Weights of a small GPT-style language model, trained from scratch on English Wikipedia.
Architecture: LayerNorm before each block, learned positions, biases, tied embeddings.
Each number is 50 + 15 x the weight over its row's rms, rounded and kept within 0 to 99. Layers, rows and columns count from 0. The size before them is the row's rms in percent of the matrix's.

# down: layer 5 MLP down (transposed), 3072x768, rms 0.0356, rows 379-396, columns 576-767
# up: layer 5 MLP up, 3072x768, rms 0.0356, rows 380-397, columns 576-767
down379 095:56 52 42 50 56 50 75 38 67 47 63 46 01 21 61 47 45 65 42 57 33 67 67 54 37 84 37 55 50 37 67 92 50 37 47 47 47 47 57 23 55 63 24 64 39 31 54 31 49 57 57 13 30 34 58 59 58 56 09 38 44 41 68 36 32 48 47 51 45 79 62 50 29 54 62 66 34 39 31 28 51 58 72 64 47 53 64 43 49 62 40 30 18 57 72 79 74 44 62 50 79 69 47 60 64 54 36 47 59 61 26 57 20 57 57 60 44 54 42 57 57 37 38 70 52 44 58 52 22 22 53 45 46 41 50 66 44 54 34 32 28 34 47 52 30 60 71 60 63 39 42 67 68 15 36 45 46 57 32 49 78 59 67 35 54 41 46 51 44 42 40 45 61 34 78 68 32 21 37 33 31 51 67 39 61 72 50 57 52 82 18 38
up380 082:42 47 55 46 52 73 48 37 42 32 55 68 53 65 13 60 50 46 54 50 52 32 72 38 44 43 07 49 35 51 63 57 19 58 46 34 40 51 49 19 45 53 25 41 47 73 70 38 47 36 55 57 63 80 48 58 44 48 33 66 42 29 64 36 37 58 48 53 74 82 54 40 36 63 59 56 62 42 49 51 47 36 30 47 60 65 30 37 25 57 59 69 53 52 62 50 43 06 51 70 78 35 17 77 34 57 49 42 53 50 38 58 67 41 55 50 54 49 99 42 78 38 52 49 45 65 33 60 50 68 43 45 53 43 47 49 59 49 66 57 56 25 51 68 38 43 43 66 41 45 53 33 28 67 43 47 53 36 35 53 90 38 75 64 22 15 51 47 23 41 48 59 47 83 65 43 62 26 59 53 69 50 36 61 87 51 45 72 70 42 60 16
down380 081:52 44 72 50 38 51 68 40 31 41 36 20 50 63 43 42 60 39 39 39 37 28 82 45 42 51 43 36 61 37 61 44 49 43 24 38 35 29 33 74 66 58 15 23 36 39 45 45 55 49 38 33 10 24 19 59 47 70 96 27 57 43 45 68 70 63 42 73 57 50 44 56 50 22 61 64 55 65 55 40 60 45 44 40 74 64 65 44 53 41 56 41 55 59 34 46 33 51 48 47 52 49 55 44 57 41 47 67 55 34 36 60 60 51 49 50 49 46 13 74 32 43 54 64 51 47 55 28 30 19 53 35 68 40 34 39 73 64 49 45 50 51 33 60 58 52 44 50 58 39 39 53 26 35 43 78 63 49 52 38 27 65 55 41 33 57 33 62 40 68 36 52 61 74 37 49 32 43 49 56 45 56 62 42 54 39 74 53 38 54 61 48
up381 100:57 57 39 63 53 57 65 65 62 36 36 40 70 40 86 34 41 45 65 36 48 51 50 79 36 46 59 29 42 66 78 35 66 50 50 57 52 59 85 70 37 51 27 68 65 50 36 59 47 54 29 65 57 69 48 47 56 53 82 69 44 64 56 63 75 19 70 34 55 51 59 21 85 54 32 44 59 58 85 49 55 38 84 49 44 70 29 59 53 30 16 54 50 47 36 47 54 54 42 56 59 70 41 49 49 34 50 24 57 58 48 41 37 34 62 60 62 49 34 53 49 32 54 37 65 30 28 40 56 46 69 55 41 21 23 36 34 72 38 55 27 59 58 38 64 36 44 64 49 37 56 39 42 30 22 81 58 39 50 65 43 92 44 52 65 25 52 40 40 20 59 42 13 60 42 38 47 19 68 45 43 34 48 62 47 47 36 45 43 52 56 56
down381 102:15 67 28 70 38 61 74 86 50 70 54 47 65 38 69 43 72 67 67 39 62 51 35 60 61 27 67 58 68 62 53 40 40 54 44 55 49 53 23 64 74 34 46 35 73 34 33 44 55 87 57 47 33 37 60 56 67 51 93 38 37 28 26 59 57 43 86 56 52 19 59 49 53 56 41 40 53 55 55 32 44 77 64 74 49 57 65 18 34 69 21 46 78 44 45 40 61 77 39 25 38 33 64 40 49 54 15 79 42 31 65 47 63 48 29 34 64 15 28 36 50 52 45 50 38 38 34 13 69 52 73 29 35 53 59 25 43 25 60 34 31 67 63 61 70 45 17 29 35 72 56 42 54 43 35 60 78 49 38 37 31 27 46 56 61 34 34 46 56 54 56 44 61 38 26 40 54 66 53 64 58 80 52 73 39 68 58 73 45 50 56 45
up382 102:76 67 59 49 31 80 39 29 58 52 69 70 50 39 48 39 76 28 41 33 68 67 67 34 82 49 67 36 52 29 39 51 58 51 45 62 43 42 31 59 30 58 65 60 59 77 37 54 37 69 57 61 50 57 53 29 62 57 47 27 24 41 56 43 72 44 37 43 45 21 56 40 19 77 69 54 47 38 51 41 32 82 52 52 64 34 47 37 68 35 49 36 47 32 52 43 46 39 60 32 55 50 48 37 61 24 31 59 29 51 34 45 24 67 37 75 64 26 43 29 61 51 62 35 64 44 38 67 59 15 66 31 53 73 49 58 45 48 55 47 40 50 56 35 55 47 35 46 77 30 44 41 19 54 54 40 53 69 48 51 58 32 42 45 58 71 49 30 55 23 53 65 37 38 33 77 39 42 48 43 29 63 47 55 46 45 67 49 29 51 52 67
down382 095:67 47 63 64 65 57 67 64 31 60 51 20 57 51 60 32 44 53 75 76 47 67 36 49 47 50 48 44 39 57 59 38 37 44 65 34 49 41 39 31 55 40 48 23 63 62 49 44 57 42 65 49 70 45 55 71 25 60 51 44 74 62 53 37 62 45 38 34 41 33 24 42 50 61 26 55 33 39 60 65 54 61 55 56 32 31 40 35 48 45 67 54 30 45 56 45 41 57 75 43 46 58 62 69 46 58 74 37 64 45 61 50 46 66 42 33 27 40 24 34 34 46 39 51 47 34 35 25 59 45 54 42 30 76 54 52 60 60 58 45 38 78 44 83 22 33 75 24 44 35 43 63 51 54 35 22 47 32 54 18 40 43 90 44 14 54 61 58 44 49 58 11 56 43 54 62 50 57 42 49 59 45 62 41 61 61 38 44 45 63 29 54
up383 087:39 52 35 46 67 36 64 57 58 45 53 46 46 53 40 58 42 58 52 38 42 47 42 56 59 46 39 54 35 69 46 39 19 72 71 66 71 74 70 58 68 40 68 32 56 58 60 61 33 48 26 59 59 79 50 57 55 48 63 26 81 25 51 64 59 55 41 23 29 43 78 61 59 65 48 57 76 33 54 34 39 37 76 27 37 45 54 50 51 46 71 19 36 50 53 29 67 34 55 36 53 79 63 39 31 72 59 57 56 52 68 63 45 58 34 23 56 75 21 76 37 46 42 58 12 17 49 37 41 61 51 43 54 40 59 39 38 71 46 30 60 27 57 15 42 57 54 40 32 54 46 44 43 42 47 39 31 66 61 37 55 59 46 54 35 55 50 80 45 46 65 64 48 42 69 47 68 56 52 53 51 49 45 25 28 17 65 35 88 58 44 63
down383 088:64 50 52 46 57 58 39 20 23 43 25 74 60 66 41 66 18 50 25 58 34 38 75 45 69 59 46 37 59 59 46 50 73 61 51 68 38 34 76 63 63 50 41 50 39 62 73 31 42 33 45 55 63 66 61 38 73 52 66 37 36 37 48 46 66 63 46 60 69 46 55 56 81 71 49 40 46 64 55 77 09 38 47 27 52 67 46 64 64 63 72 62 40 48 37 52 38 72 58 61 50 45 70 43 47 37 38 58 68 44 44 78 44 58 61 84 51 41 01 49 37 46 38 40 65 48 63 77 53 22 48 51 84 41 83 52 38 58 73 75 42 63 45 80 49 13 47 45 56 55 79 49 68 65 55 40 45 55 53 12 18 58 51 47 58 41 45 66 30 46 34 54 61 63 46 33 48 11 62 49 62 58 62 63 53 51 58 46 35 54 61 39
up384 096:38 61 58 75 35 44 64 59 53 29 50 53 72 84 62 49 60 50 33 53 50 59 51 42 34 70 49 79 31 24 56 71 49 51 50 30 64 56 68 62 49 53 57 42 50 58 41 64 41 60 80 53 52 61 49 73 44 34 39 48 66 59 67 74 55 33 34 33 61 63 54 28 48 69 50 61 55 59 47 45 66 51 09 70 44 60 31 48 65 74 76 27 26 49 48 45 64 46 78 75 55 46 59 25 40 63 61 37 23 61 40 67 46 58 60 31 53 52 36 27 40 23 62 55 56 36 99 72 56 44 35 23 56 44 40 21 33 69 46 44 64 49 59 53 44 45 39 37 46 59 50 68 47 38 77 65 47 61 42 61 75 48 56 47 60 66 90 52 48 54 34 65 40 61 42 44 46 31 48 46 44 30 38 51 46 15 63 43 58 51 46 36
down384 099:56 55 38 49 73 36 53 49 79 69 28 48 35 69 54 27 53 31 55 47 38 37 43 84 96 61 73 31 34 55 53 50 45 43 82 23 32 60 40 36 31 65 35 39 85 60 34 51 50 64 59 39 23 67 48 29 53 53 39 35 55 60 02 45 28 71 37 61 57 53 68 51 47 58 72 47 53 26 39 57 52 44 64 23 69 65 37 19 47 59 52 33 24 69 51 37 58 45 54 47 63 38 37 52 50 59 37 49 66 54 57 41 49 32 43 54 50 77 32 38 46 55 48 69 74 53 59 45 54 50 39 46 48 32 51 47 55 55 55 49 70 95 61 49 41 55 47 30 48 35 43 45 34 56 31 59 38 70 41 41 87 40 54 67 51 83 56 61 74 62 45 80 44 39 52 49 38 31 30 68 36 68 53 31 66 66 38 48 88 41 26 60
up385 096:59 57 58 48 42 52 48 47 60 67 32 36 52 48 59 69 47 45 47 54 63 44 38 45 53 37 41 60 57 43 60 72 55 49 41 65 49 47 37 67 69 65 53 15 82 67 37 69 38 48 71 50 57 36 60 26 42 30 45 57 46 28 41 66 69 44 28 56 39 58 29 62 79 53 47 59 63 47 37 53 64 40 37 61 48 28 56 59 50 43 52 44 68 51 47 54 65 44 35 78 36 34 33 55 36 56 51 60 54 78 19 43 48 61 80 52 85 69 58 74 49 61 48 49 49 49 41 62 63 35 39 63 54 43 50 40 29 58 62 49 35 63 37 43 78 84 35 36 31 31 48 49 62 58 56 52 39 31 47 41 48 46 48 49 20 36 49 52 46 40 44 71 58 38 42 60 66 81 39 50 29 58 51 49 42 63 40 41 62 41 36 37
down385 096:58 43 28 64 40 34 16 31 63 55 38 24 42 71 26 40 19 45 31 49 60 65 63 40 63 39 73 46 25 23 32 52 50 46 56 58 72 51 54 21 49 75 43 43 23 62 54 67 49 39 37 52 62 74 59 34 46 44 35 64 42 66 64 48 66 49 62 38 70 47 45 28 49 59 41 29 37 37 65 44 19 52 56 77 40 51 70 64 65 36 52 35 71 43 42 60 57 58 29 49 41 64 35 49 64 60 75 03 63 43 66 48 72 62 76 47 12 55 74 49 50 44 12 34 72 37 60 47 56 34 73 73 48 46 40 62 51 61 54 38 41 52 63 43 71 47 43 28 54 50 44 64 57 27 56 62 45 50 31 46 41 51 71 20 64 43 37 36 45 57 51 30 45 77 71 50 39 30 30 26 66 31 13 41 63 28 52 33 44 42 31 61
up386 103:46 71 44 66 48 50 34 48 42 50 62 89 68 40 53 34 58 40 52 63 39 88 55 51 72 65 53 64 48 38 63 21 23 78 53 46 68 38 63 63 64 52 37 49 42 37 42 65 37 55 63 48 62 56 57 35 33 58 59 40 73 43 73 69 57 37 56 75 61 37 33 46 99 50 51 38 39 29 59 14 71 56 54 60 17 41 49 35 58 28 37 53 67 39 63 23 47 40 30 45 68 49 34 54 82 41 54 77 44 52 69 72 51 53 65 64 55 50 52 54 49 50 64 56 33 64 20 56 86 53 46 62 65 39 53 51 48 48 38 33 52 61 40 29 65 53 75 90 40 24 46 49 46 39 45 44 35 21 54 58 44 54 57 49 46 66 42 46 56 38 44 57 60 49 34 41 38 60 38 38 23 44 45 32 71 31 63 40 25 39 75 75
down386 104:49 39 47 57 40 21 53 48 32 79 26 37 30 47 59 59 61 42 54 65 48 54 71 43 48 64 78 37 64 44 56 27 64 30 57 30 26 39 62 51 48 57 46 58 64 61 70 55 30 51 32 35 26 35 51 59 60 55 52 61 74 49 49 50 57 39 68 34 59 54 75 24 37 25 61 63 42 42 72 35 30 54 65 33 73 60 27 64 48 40 43 37 23 41 68 63 39 38 64 50 41 36 41 29 72 56 47 89 59 38 33 56 36 77 35 61 49 56 51 59 58 61 79 43 41 48 62 36 13 67 41 24 44 73 72 69 48 64 58 36 39 65 63 44 43 76 52 47 47 29 53 37 35 54 41 44 48 42 79 24 54 56 59 59 35 69 50 70 52 69 31 47 44 21 33 41 44 49 53 51 46 58 47 70 46 58 49 56 82 53 13 68
up387 107:58 58 65 48 38 49 29 28 38 29 77 56 61 52 36 48 32 65 44 22 60 55 55 41 58 55 48 74 62 33 61 37 40 64 39 36 39 64 46 54 52 51 53 38 51 47 77 60 60 59 34 75 46 39 41 41 51 48 52 64 46 24 71 52 44 42 38 42 54 45 39 87 72 57 53 36 31 74 44 71 25 78 55 64 77 34 66 47 48 51 15 40 84 48 51 57 38 46 48 38 50 66 44 67 90 59 75 57 55 80 58 44 56 50 70 50 61 43 29 34 54 35 35 75 56 27 62 60 54 77 71 75 37 35 41 64 49 49 60 56 52 72 45 71 44 41 51 25 36 53 59 29 50 47 58 36 37 53 50 50 65 86 58 53 03 40 31 37 42 35 29 43 34 82 51 82 51 31 66 40 50 44 60 45 77 59 54 58 33 27 44 45
down387 102:38 62 59 52 52 56 35 34 56 56 35 38 33 38 53 69 43 32 38 62 54 21 42 54 24 53 38 68 45 69 72 62 84 54 51 68 26 33 79 49 38 43 31 18 48 36 50 51 53 32 70 22 65 36 50 50 58 42 42 31 57 58 62 56 71 44 47 41 43 57 62 40 53 70 48 37 48 38 51 38 65 70 64 38 52 73 53 19 73 54 40 94 37 70 27 36 69 24 25 49 96 77 46 56 45 44 60 52 47 61 45 61 34 27 42 83 38 41 48 33 55 44 56 74 31 80 37 59 26 95 44 85 76 40 43 42 65 41 22 51 53 35 60 32 54 22 42 34 69 38 50 52 69 60 58 55 38 77 51 61 52 75 46 53 53 49 79 99 38 43 50 53 57 58 24 40 58 56 63 14 52 78 49 60 48 57 48 41 33 68 67 58
up388 101:63 33 56 61 39 31 46 51 48 68 89 26 57 46 61 36 76 62 60 29 42 65 20 64 69 46 65 46 64 58 55 65 30 24 69 62 35 32 47 54 54 52 63 53 67 45 56 39 40 43 67 60 44 75 34 43 48 42 50 28 63 62 43 43 62 55 34 49 61 65 36 26 55 28 41 41 56 35 51 54 26 64 70 52 56 48 58 37 63 55 38 37 69 55 56 50 57 61 66 49 56 71 69 59 76 10 68 42 32 50 53 43 27 70 38 57 47 47 26 53 70 58 62 60 36 54 49 59 61 71 48 26 18 31 40 27 52 58 41 05 37 75 47 30 59 53 58 36 65 58 59 56 63 30 55 43 44 49 39 52 63 64 25 47 58 56 60 60 69 39 46 50 44 41 18 58 69 48 48 50 69 38 47 69 49 42 64 63 74 38 57 34
down388 096:63 56 55 60 46 56 63 67 50 42 29 68 41 60 49 52 41 51 53 45 61 74 61 59 46 26 69 16 18 36 78 36 67 26 35 30 70 61 39 33 30 72 69 57 32 57 30 47 26 67 34 52 42 63 45 28 30 35 66 46 51 48 45 26 47 44 19 51 45 45 82 49 47 36 62 32 31 83 51 54 55 44 54 41 53 43 31 62 15 42 77 30 43 49 34 55 45 49 44 58 27 41 45 52 54 68 38 53 55 61 77 60 29 53 45 40 67 50 41 54 47 39 45 55 28 55 54 55 58 41 69 80 34 79 42 17 34 48 12 70 60 56 43 38 38 44 30 39 53 63 63 44 72 43 39 56 63 52 60 36 79 29 29 52 75 76 14 27 41 41 67 52 52 39 50 44 52 59 39 63 30 53 44 44 28 53 46 55 18 64 64 83
up389 097:38 38 71 51 19 48 57 54 30 39 97 46 31 40 28 52 60 81 43 61 64 58 19 65 28 48 54 47 45 29 51 25 84 79 27 36 68 65 47 47 45 35 43 20 52 49 31 53 49 32 55 57 26 40 48 55 78 39 67 64 41 38 36 29 22 36 52 41 48 31 53 41 64 51 85 51 66 56 65 67 13 52 73 40 43 44 54 36 76 45 83 47 56 57 25 38 49 53 69 58 38 33 39 65 77 54 43 34 60 40 49 34 69 79 28 45 37 50 41 37 55 56 23 58 53 19 59 55 72 66 44 33 44 47 47 52 54 47 57 28 55 52 46 43 41 68 51 61 68 56 27 25 47 63 73 42 48 59 31 29 27 21 35 66 61 78 45 81 56 34 51 63 54 49 53 48 61 41 35 29 42 42 49 29 37 23 46 62 48 44 63 21
down389 102:57 41 62 45 45 62 31 54 56 50 68 41 56 40 43 69 91 49 43 37 40 57 55 55 66 70 64 43 62 57 30 34 49 47 69 37 47 56 30 46 44 73 45 89 43 54 65 53 42 59 41 31 76 46 52 56 30 57 43 73 36 62 51 42 44 29 66 43 60 56 35 32 44 63 46 46 40 31 43 29 52 18 51 65 26 36 76 47 37 31 29 56 65 88 74 59 45 29 29 54 17 73 33 25 50 60 53 60 53 46 55 64 35 45 24 61 44 51 56 29 45 62 39 51 48 57 70 62 52 71 24 67 71 77 45 56 62 47 57 68 59 71 39 53 52 40 66 37 22 34 37 40 23 55 73 63 41 34 21 53 55 57 53 47 83 77 64 47 60 22 43 52 53 67 45 34 40 29 63 41 70 32 40 32 51 39 58 21 61 53 24 42
up390 098:53 42 61 51 30 53 68 53 42 49 48 45 63 80 22 40 42 73 47 38 30 46 58 18 56 32 40 20 61 21 49 64 33 47 66 79 30 19 62 30 53 39 51 38 31 52 55 14 42 59 45 37 50 45 49 39 86 67 50 74 51 70 33 49 73 72 48 30 63 30 65 28 53 47 43 52 68 69 51 38 47 67 46 47 47 58 63 53 29 32 34 24 66 44 32 69 67 63 77 59 72 42 49 36 63 57 58 39 56 47 63 00 36 66 53 63 43 38 52 49 60 54 24 34 46 42 40 63 51 64 18 11 46 55 52 89 40 36 43 48 44 69 47 49 38 55 62 36 29 65 32 35 66 78 13 38 49 68 40 42 41 57 50 49 33 57 82 47 30 26 44 54 42 36 50 48 66 44 57 46 50 47 99 62 44 51 66 62 41 40 64 30
down390 098:31 79 56 42 17 63 48 62 59 62 47 85 79 79 52 53 44 43 48 63 47 41 68 38 68 72 11 76 77 45 75 51 62 62 50 39 69 32 47 45 53 63 38 54 69 63 57 51 57 55 54 38 50 36 42 56 29 62 39 81 35 50 60 70 40 38 72 40 22 64 35 26 32 68 69 67 60 53 39 29 60 43 30 47 31 47 91 30 47 47 41 38 51 54 61 72 48 41 00 58 38 47 25 54 45 51 60 54 33 50 45 86 72 41 61 47 35 42 61 35 49 46 35 61 60 48 67 21 43 37 28 62 56 31 45 50 56 51 75 59 47 47 51 37 52 13 68 39 40 55 82 59 58 41 65 53 34 52 31 52 47 49 30 39 66 84 64 53 41 29 39 54 53 62 65 58 47 47 61 13 47 66 56 71 42 75 54 34 27 38 48 51
up391 087:69 49 69 41 45 66 50 42 63 50 63 57 31 54 65 57 60 52 53 63 58 57 53 55 30 65 34 30 30 29 74 41 53 34 57 38 33 30 33 33 60 42 37 29 31 61 56 80 61 33 50 52 36 36 67 66 59 76 45 10 70 49 72 67 66 32 32 64 57 51 46 69 40 65 43 43 69 73 39 42 29 43 48 68 46 46 46 35 64 29 15 36 41 59 45 33 56 42 49 36 63 61 49 71 67 26 68 86 54 64 41 40 31 36 44 36 35 32 34 48 63 46 49 58 82 41 63 51 78 50 43 23 44 27 46 54 62 32 67 50 70 69 38 72 58 69 51 38 59 63 46 50 58 57 81 45 59 69 54 37 69 33 60 56 42 51 51 61 60 55 58 48 59 55 49 28 67 59 39 30 64 53 66 53 37 74 36 45 46 26 51 44
down391 088:26 49 51 62 33 43 29 72 72 31 58 68 51 54 66 35 30 82 29 51 38 40 89 55 50 50 33 60 48 58 35 62 68 37 73 70 21 55 48 51 33 32 50 62 49 67 60 54 32 40 52 60 50 28 56 37 68 52 47 48 54 42 35 46 47 47 28 54 45 33 67 51 20 80 49 31 58 58 65 56 54 48 38 76 35 30 51 54 32 55 40 72 59 63 44 39 44 59 29 55 10 58 63 43 40 62 54 66 75 44 54 49 25 33 46 67 48 50 49 32 25 94 48 68 25 56 30 80 52 63 68 53 44 42 56 32 21 45 84 53 54 48 83 25 60 44 48 52 36 72 67 47 84 58 07 74 60 55 65 40 49 43 51 60 68 52 59 55 54 32 35 49 30 41 82 42 48 43 58 58 29 33 42 62 59 58 39 81 49 48 54 73
up392 086:40 43 28 55 39 47 55 53 55 47 70 39 58 48 29 33 77 74 46 73 26 20 48 40 65 33 45 54 49 48 69 38 37 41 58 27 44 19 61 46 25 44 53 45 51 63 58 25 56 78 51 50 37 44 37 29 43 40 77 32 53 29 52 65 59 38 66 42 70 75 65 47 68 56 52 42 47 53 51 59 55 22 24 46 56 50 45 36 54 39 67 88 46 44 77 50 38 60 48 68 51 32 30 80 66 68 20 53 47 61 54 42 59 43 46 74 48 35 82 49 51 53 74 42 51 55 26 52 70 63 25 29 98 27 41 78 92 35 41 51 49 46 30 70 61 45 59 61 39 53 40 56 43 73 61 31 41 43 50 57 55 43 46 50 67 50 45 62 45 48 48 42 29 51 50 35 32 55 86 20 02 62 27 57 62 46 52 33 44 45 49 33
down392 082:62 39 72 43 80 60 40 51 43 46 36 51 16 51 57 46 33 58 52 49 48 59 30 49 64 52 78 37 10 52 33 57 43 72 58 56 58 44 30 46 39 41 32 61 36 22 53 38 57 63 40 73 35 80 55 34 16 50 63 20 59 52 71 41 48 55 49 80 73 45 33 74 54 99 53 48 55 48 53 64 30 46 48 60 70 37 39 25 40 48 50 70 53 46 55 32 54 44 60 44 45 74 69 71 50 44 61 72 34 68 44 27 48 26 41 65 74 48 41 57 14 36 60 75 79 19 23 62 44 39 64 35 30 35 42 36 58 51 61 51 52 36 64 64 59 34 46 50 53 31 62 61 56 72 57 46 70 50 79 62 36 54 60 47 36 33 50 42 61 36 36 36 45 41 34 32 23 50 53 31 45 39 64 63 43 63 28 23 46 89 40 41
up393 114:49 17 44 39 64 21 32 26 42 46 61 24 48 53 56 69 37 48 51 36 38 67 61 42 46 64 56 33 61 25 59 45 63 26 62 46 63 42 53 27 39 64 52 59 61 53 27 58 60 50 31 72 61 49 55 42 46 66 74 37 51 59 72 48 49 35 39 63 61 33 10 72 44 30 39 52 31 23 57 41 39 69 37 45 73 69 38 53 75 51 30 44 60 93 63 51 57 69 67 72 64 33 51 34 71 33 56 60 50 49 59 49 66 42 51 42 16 29 50 56 35 47 28 72 49 63 57 68 34 76 52 50 78 42 79 52 59 29 47 72 58 55 20 24 56 44 80 48 34 64 55 57 73 51 26 44 56 62 46 47 53 64 54 51 40 77 63 24 31 62 52 58 43 56 57 46 29 57 49 51 45 61 36 75 77 32 97 30 73 70 64 58
down393 122:36 39 37 49 74 67 36 53 53 50 60 16 36 20 48 68 48 70 67 19 63 49 41 63 40 80 59 44 22 51 23 33 42 63 45 49 72 36 27 55 16 27 71 46 50 49 30 46 37 51 30 31 44 44 69 73 34 21 56 77 33 40 43 49 47 67 60 45 88 48 58 36 43 78 42 59 49 68 60 45 63 38 41 26 53 40 45 74 50 81 33 45 20 46 31 58 47 46 57 47 42 71 54 54 52 52 50 19 35 69 23 41 43 38 65 28 54 34 57 47 49 33 63 45 46 54 64 61 79 51 43 47 75 70 20 67 52 56 58 73 47 45 74 35 43 44 55 48 34 51 51 59 32 67 49 40 46 53 73 30 65 56 65 67 35 51 46 42 29 33 43 35 66 37 51 03 54 64 41 38 42 53 68 29 37 63 34 43 52 40 46 49
up394 108:28 66 49 33 73 56 73 29 00 30 41 59 33 29 57 37 64 37 28 69 42 51 53 57 84 59 78 40 61 29 85 33 68 48 52 45 57 35 58 15 50 61 39 50 50 37 52 61 45 59 78 67 57 65 66 58 51 45 61 36 63 68 64 37 51 43 61 48 41 51 46 35 70 53 31 37 56 46 63 40 47 22 38 46 46 55 36 23 44 46 50 56 38 51 28 31 63 52 26 68 68 50 49 36 46 55 53 48 47 58 36 40 41 65 44 37 61 45 44 54 56 50 54 58 43 58 36 57 53 69 42 38 60 52 36 63 59 80 23 58 65 53 35 54 63 38 31 69 47 68 52 83 43 45 80 75 50 64 52 63 44 56 56 75 46 26 66 47 57 41 22 37 41 76 55 56 62 43 45 31 76 27 46 75 40 45 45 35 41 44 48 50
down394 104:49 67 45 53 28 47 55 35 25 64 62 54 65 40 22 17 58 51 62 51 67 41 58 59 46 61 63 16 20 34 67 55 68 54 49 49 49 42 62 48 51 48 57 37 64 54 57 34 70 37 88 61 36 63 82 54 58 58 60 35 54 59 60 54 63 51 29 46 72 37 36 52 56 49 45 50 64 61 62 33 52 55 37 58 44 56 54 38 09 50 47 57 51 41 53 18 57 58 58 32 49 36 61 54 33 55 34 63 54 57 72 61 50 51 39 46 37 54 43 48 49 42 21 78 26 56 47 57 58 53 64 48 57 48 50 76 52 49 35 45 39 66 39 69 29 31 50 79 71 30 45 51 46 36 36 61 44 46 14 42 70 47 47 63 69 46 52 50 69 57 50 21 71 57 57 65 71 69 70 44 44 58 37 64 30 62 78 38 54 26 60 63
up395 097:43 45 49 51 47 47 58 32 45 49 53 66 56 48 64 48 48 56 46 65 81 36 38 57 57 55 39 55 48 58 32 40 54 75 33 36 52 73 88 53 46 46 18 60 77 48 71 46 51 64 44 64 43 57 45 56 57 75 33 63 57 57 42 56 56 52 48 38 41 40 34 79 47 59 18 45 34 75 40 30 60 56 61 95 34 49 27 33 64 47 26 72 35 53 51 30 56 18 87 71 52 55 84 40 64 67 42 40 30 62 49 29 23 42 63 51 56 41 38 54 77 58 50 74 63 51 34 57 37 58 55 59 16 59 73 54 27 80 52 41 63 54 62 58 61 78 49 51 68 58 45 30 38 70 48 65 30 44 57 65 26 66 33 31 72 70 49 84 52 23 70 55 47 54 62 46 39 45 43 71 28 32 56 61 36 40 62 47 62 60 65 73
down395 094:50 31 58 69 73 53 52 64 50 58 46 41 44 67 23 22 49 64 52 43 35 48 36 42 55 44 63 58 50 62 25 50 30 61 56 48 25 52 54 73 45 91 66 44 48 63 56 43 46 49 38 69 54 67 49 46 61 13 45 54 39 64 45 45 37 62 67 34 45 69 38 44 67 50 79 56 50 42 32 33 55 39 60 53 46 71 63 23 43 65 63 48 66 46 34 73 53 66 65 34 25 61 46 55 68 45 66 61 78 56 10 59 47 42 50 42 47 65 60 76 56 70 44 29 30 49 52 34 40 63 43 60 88 65 55 70 68 39 56 78 45 45 41 60 48 27 70 77 17 53 43 59 62 46 65 53 39 54 30 54 50 47 40 58 25 23 28 23 46 70 29 69 33 59 45 46 54 68 40 57 41 63 29 34 63 46 14 81 50 43 83 34
up396 095:47 36 68 32 25 37 52 49 30 66 44 66 50 32 67 46 47 32 47 60 40 78 29 48 70 45 53 70 66 41 37 60 45 38 41 41 10 37 42 50 76 58 75 71 69 38 47 39 68 69 36 55 61 60 17 21 22 48 66 55 49 49 47 46 59 28 65 48 67 53 21 50 56 37 51 43 63 43 75 64 53 82 41 26 70 62 78 49 61 69 52 49 19 59 55 63 78 55 59 56 39 59 64 29 53 66 81 42 49 43 35 54 61 44 65 55 78 47 46 51 58 47 50 48 26 70 50 55 53 66 47 23 46 62 16 38 88 69 18 56 49 63 21 61 60 50 52 72 40 59 54 48 62 81 35 31 81 61 70 34 37 39 26 64 80 77 51 44 74 25 48 56 48 74 56 64 29 55 53 55 40 55 17 79 64 59 34 39 55 43 38 47
down396 094:42 53 41 54 55 53 78 60 78 28 57 63 58 71 57 39 69 46 66 10 42 42 60 63 31 67 50 62 47 70 62 43 36 48 14 61 42 77 44 26 41 57 22 51 50 36 63 60 23 64 40 41 39 70 53 38 41 55 42 61 46 26 52 24 38 77 81 51 26 64 85 61 53 39 56 64 24 77 25 26 55 41 20 38 42 61 54 46 65 52 14 60 73 65 68 27 42 31 45 64 22 60 34 26 77 39 46 52 55 58 76 64 56 50 17 37 56 79 46 38 55 71 55 56 66 32 53 43 61 62 28 67 43 48 65 77 44 41 45 50 34 44 73 55 42 34 48 37 45 58 54 80 52 31 46 51 55 44 54 62 57 88 52 45 34 59 64 61 64 56 69 48 43 50 33 40 55 53 34 47 49 43 42 44 64 23 84 54 52 68 59 73
up397 092:82 68 59 49 35 32 22 42 48 61 64 42 51 47 40 50 53 38 51 62 51 50 59 40 54 15 44 29 47 65 49 57 57 65 52 62 33 68 84 49 55 46 32 25 88 86 69 53 63 49 58 29 55 59 57 41 66 77 31 41 21 67 53 48 45 48 16 31 42 52 26 30 41 53 52 35 35 53 58 54 32 39 87 99 55 41 40 69 67 47 41 40 54 58 75 45 69 11 71 45 60 44 45 58 59 54 65 58 40 60 45 42 64 61 51 55 47 71 45 47 33 65 40 61 40 63 56 45 36 73 57 43 31 49 38 48 62 72 35 56 51 54 39 77 54 91 22 38 39 88 23 30 38 61 42 32 49 30 50 30 65 31 16 64 61 42 59 64 60 62 30 83 35 55 29 72 53 28 63 61 43 59 47 20 49 67 66 77 44 59 32 38